{
  "num_hidden_layers": 10,
  "hidden_size": 640,
  "num_attention_heads": 5,
  "num_key_value_heads": 5,
  "head_dim": 64,
  "intermediate_size": 1280,
  "vocab_size": 8192,
  "hidden_act": "geglu",
  "norm": "rmsnorm",
  "norm_place": "peri",
  "norm_eps": 1e-06,
  "positions": "rope",
  "rope_theta": 10000.0,
  "rope_fraction": 1.0,
  "qk_norm": false,
  "attn_scale": 0.125,
  "bias": "none",
  "tie_word_embeddings": true,
  "parallel_block": false,
  "extras": ["capped logits"],
  "init": "normal",
  "init_std_qkv": 0.019,
  "init_std_o": 0.006,
  "init_std_up": 0.019,
  "init_std_down": 0.003,
  "init_out_by_depth": true,
  "optimizer": "adamw",
  "learning_rate": 0.000659,
  "lr_mult_o": 1.52,
  "beta1": 0.9,
  "beta2": 0.98,
  "lr_head": 0.00853,
  "warmup_steps": 420,
  "schedule": "wsd",
  "decay_fraction": 0.311,
  "decay_shape": "linear",
  "final_lr_fraction": 0.0,
  "batch_tokens": [65536, 131072],
  "max_seq_len": 1024,
  "doc_mask": true,
  "train_tokens": 1090000000,
  "max_steps": 11294,
  "dataset": "wikipedia_en"
}
Each number is 128 + 32 x the weight over its row's rms, rounded and kept within 0 to 255. Layers, rows and columns count from 0. The size above them is the row's rms in percent of the matrix's.

# layer 4 MLP up, 1280x640, rms 0.0556, rows 886-892, columns 448-511
size [ 92 101  96 103  97  97  94]
[[114 130 140 135 145  99 128  61 129 109 116 105 187  94  85 178 136 176 113 155 128 126  90 145 141 206 104 172  99 143 171  95 104 143 119 127 135 151 126 158  99 150 139  70 141 170 200  78 182  92 153 103 188 121 134 144 195 129 118  99  95 111 114 141]
 [151 134  40 143 131 133 152 140 139  61 106 151 167 126 213 139 157 156 147 156 105 151 138 150 142 174 152 151 162 143 154 129 107 104 156  44 104 117 141 140 163 132 148 144 114 169  88  91  84  96 122 176 185 144 108 134 110  69 176 159 133 131 121  81]
 [156 148 106 185 163 160 119 138 109 122 109 154 130  85 111 189 154 142 111 103 129  57 140 111 191 133 163 155 107 156 140 124 131  97  94 120 178  90 157 178 106 176 200 156 161 137 102 136 167 131 152 164  85 115  90  82 162  76 116 134 143 118 156 133]
 [ 75 187 107  88 100 130 112 136 127  59 106 108 189 134 112  97  92 129 114 140 118 111  78 124 155  87 171  97 143  94  86 179 106 146 134 161 175 121 135 117 117 113 131 108 148 108 121 128 100 105  52  91  90 114 109  96 112 147  74 174 181 129 164 128]
 [152 129 194 107  98 180 156  57  90 139 137 136 105 104  70  98  76  97 201 137 123 103 125 155 113 120 156 126  91 121 148  90 190 174  88  90 129 164 131  75 111 117 149 109 132  73 140 115 163 123  78 121 139 137 138 135 135 139 123 142 133 127 148 107]
 [130 224 124 116 156 126 146 149 155 117  76 104 101 122 108 143 164 101 111 108  83 120  93 149 173  97  98 127 156 114 138 116 112  85 124 148 105 125 133 161  94 164 107 135 115 128 117 132 132 177  92 140 133 124 168 161 142 115  95 145 167  66  48 137]
 [108 120 149  96 192  78 136 145 119 200 109 155 151 103  88 123  82 111 118 131 155 121 149 104 128 126 154 191 175 115 105 114 165 143 153 153 189  50 103 122 180 157 112 114 157 122 149 126 132 119 190  89 163 106  97 166 106 110 100  92 137 160  68  72]]
# layer 4 MLP down (transposed), 1280x640, rms 0.0528, rows 886-892, columns 448-511
size [ 92 102  94 100  96  99  91]
[[161 130 145 154 113  91 106 171 151  86 156 118 126 149  81 112 115 118 158 125 176 150 128 104 133  63 132 167 132 126  89 132 143 106 153 107  91 166 148 144 115 159  75 131 127 138  72 111  89 142  94 171  70 125  84 112  69 155 113  99 134 113 141 118]
 [133 110 150  51 137 133 150 134 113 141 139  57 114  70 129 111 162 129 152 117 168 162 168 153 135 122 170  86 146 154 120 116 134 116 122 142  91 160 104 171  92 180 143  94 169 179 226 104  93 146 194 134 136 123 163 124 139 134 114 107  83 151  83 144]
 [121 119  94  86 112 129 150 120 155 144 155  58 156 139 114  42 176  89 131 120 125 123 132 108  84 115  83 124 140 125 123 130 153 133 132 174 125 160 104 143 128 129 109 117 129 115 163 120 119 100  94  90 161 136 103 150  99 103 138 158 173  92 147 114]
 [ 61 103 198 147 136 135 166 122 122 156 134  51 146 151 131  68 137 106 109   5 101 122 104 149 145 127 132 129 108 184 205 138 121 137 118  92 109 161 164  44 152 108 145 122 183 150 101 169  79 159 204 122 137  85 184 106 117 200 149 109 118 149 142  91]
 [ 78 148 203 163 183 111  74 102 150  92 151 134 134 115 204 182 146 138 117  78 109 171 143 109  95 110 111 130 155 103  97 176  71 100 166 103 149  86  86 122 147 102 119  99  85 102 119 151 151 119 110 158 175 115 121  67 110 165 147  92 112 135  95 118]
 [136 132 215 120 186 172  82 120 133 174 154 141 100 170 152 123 126 113  87 119 128 136 155 151 143  82 109 127 101 127 152 146 167  89 125 162 149 146 159 112 150  90 124 129  61 150 191 102  80 102 168 121  95 154 176 152 150  90  98 100 158 141  67  76]
 [145 111 100 114  71 166 121  77 181  87 104 112 109  74 167 155 138 158 152 107 149 147 128 118  94 141  63 116 121 173 134 134 104 147 138  74  75 147  98 145 149 126 124 176 149 106 149 145 123 105  76 162 125  90 178  82 113 110 129 125  85 139  97  97]]
# layer 4 MLP gate, 1280x640, rms 0.0536, rows 887-893, columns 448-511
size [ 98  99 108 101  97  97  96]
[[120 176  70 132 114  96 103 117 161 145 194 176 141 126 169 132  84 127 188 167 134 165 151 136 111 131  94 126 112 159 114 151 167 146 187  82 153 109 143 124 196  51 165 104  50 103  96 111 135  80 131 145 140 125  93 113 179  99 182 155 143 144  93 108]
 [124 121 173 104 110 103 142 101  59 123 142 146 135 138  86 148 119  90 132 116  78 111 127 163 131 116 124 126 128 154 138 150 194 140 136 125 104 205 156 117 195 108 129 108  99 130  73 155  90 160 131 105  78  46 191 120 138 132 179 147 101 114 107 132]
 [ 91 133  58 131 107  98 110 151 176 138 185  56 138 153 132 121 155  95 163 141 181 116 137 131 151 136 103 139 106 121 125 142  93 148  75  90 178 103 114 159 123 106 142  96  93 137  73 126  98  97 169 171 164 115  70 104  82 141 149 157 121 162 115 125]
 [198  85 113 114 171 128 162 132 137 142 183 104 143 146 117 143 149 134 157 125  79 110 153  99  93 134 100 138 128  48 125 194  74 152 100 115 132 150  61 161 150 133 138 129 195  89 105 134 104 114 135 228  61 115  78 114 136  70 107 124  87 153 150 135]
 [106 133  95 118  99  92 104 115  86 174 148 147 140 145  92 114 142 156 131 107 147  94  58 127 127 158 197 136 157 155 145 111  99  94 112 140 135 124  73 201 163 206 138 133 159 139  74 165  60 103 103  95 147  84  80 128 116 114 122  84 113 180 137 128]
 [158 113 125  92 136 149 151 102 146  99 107 116 171  43 156 119 102 167 116  96 189 146 138 104 137  84 145 122 117 175 129 124 115 140 148 149 120 119  50 117 169 158 155 130 112 120 175 182 187  66  90 159 154 159 151 139 159 100  97 102 143 116  53  48]
 [135 150 153  87 166 193  99  96 102  73 143 204 164 120 156 124  37 102 151 181 154  82 152  90 119 153 115  85 116 111 112 158 160 162 160 101 135 144 148 128 161 155 118 173 118 144 102 188 136 211 129 198  87 172 157 151  88 191 108  86 141  96  70 124]]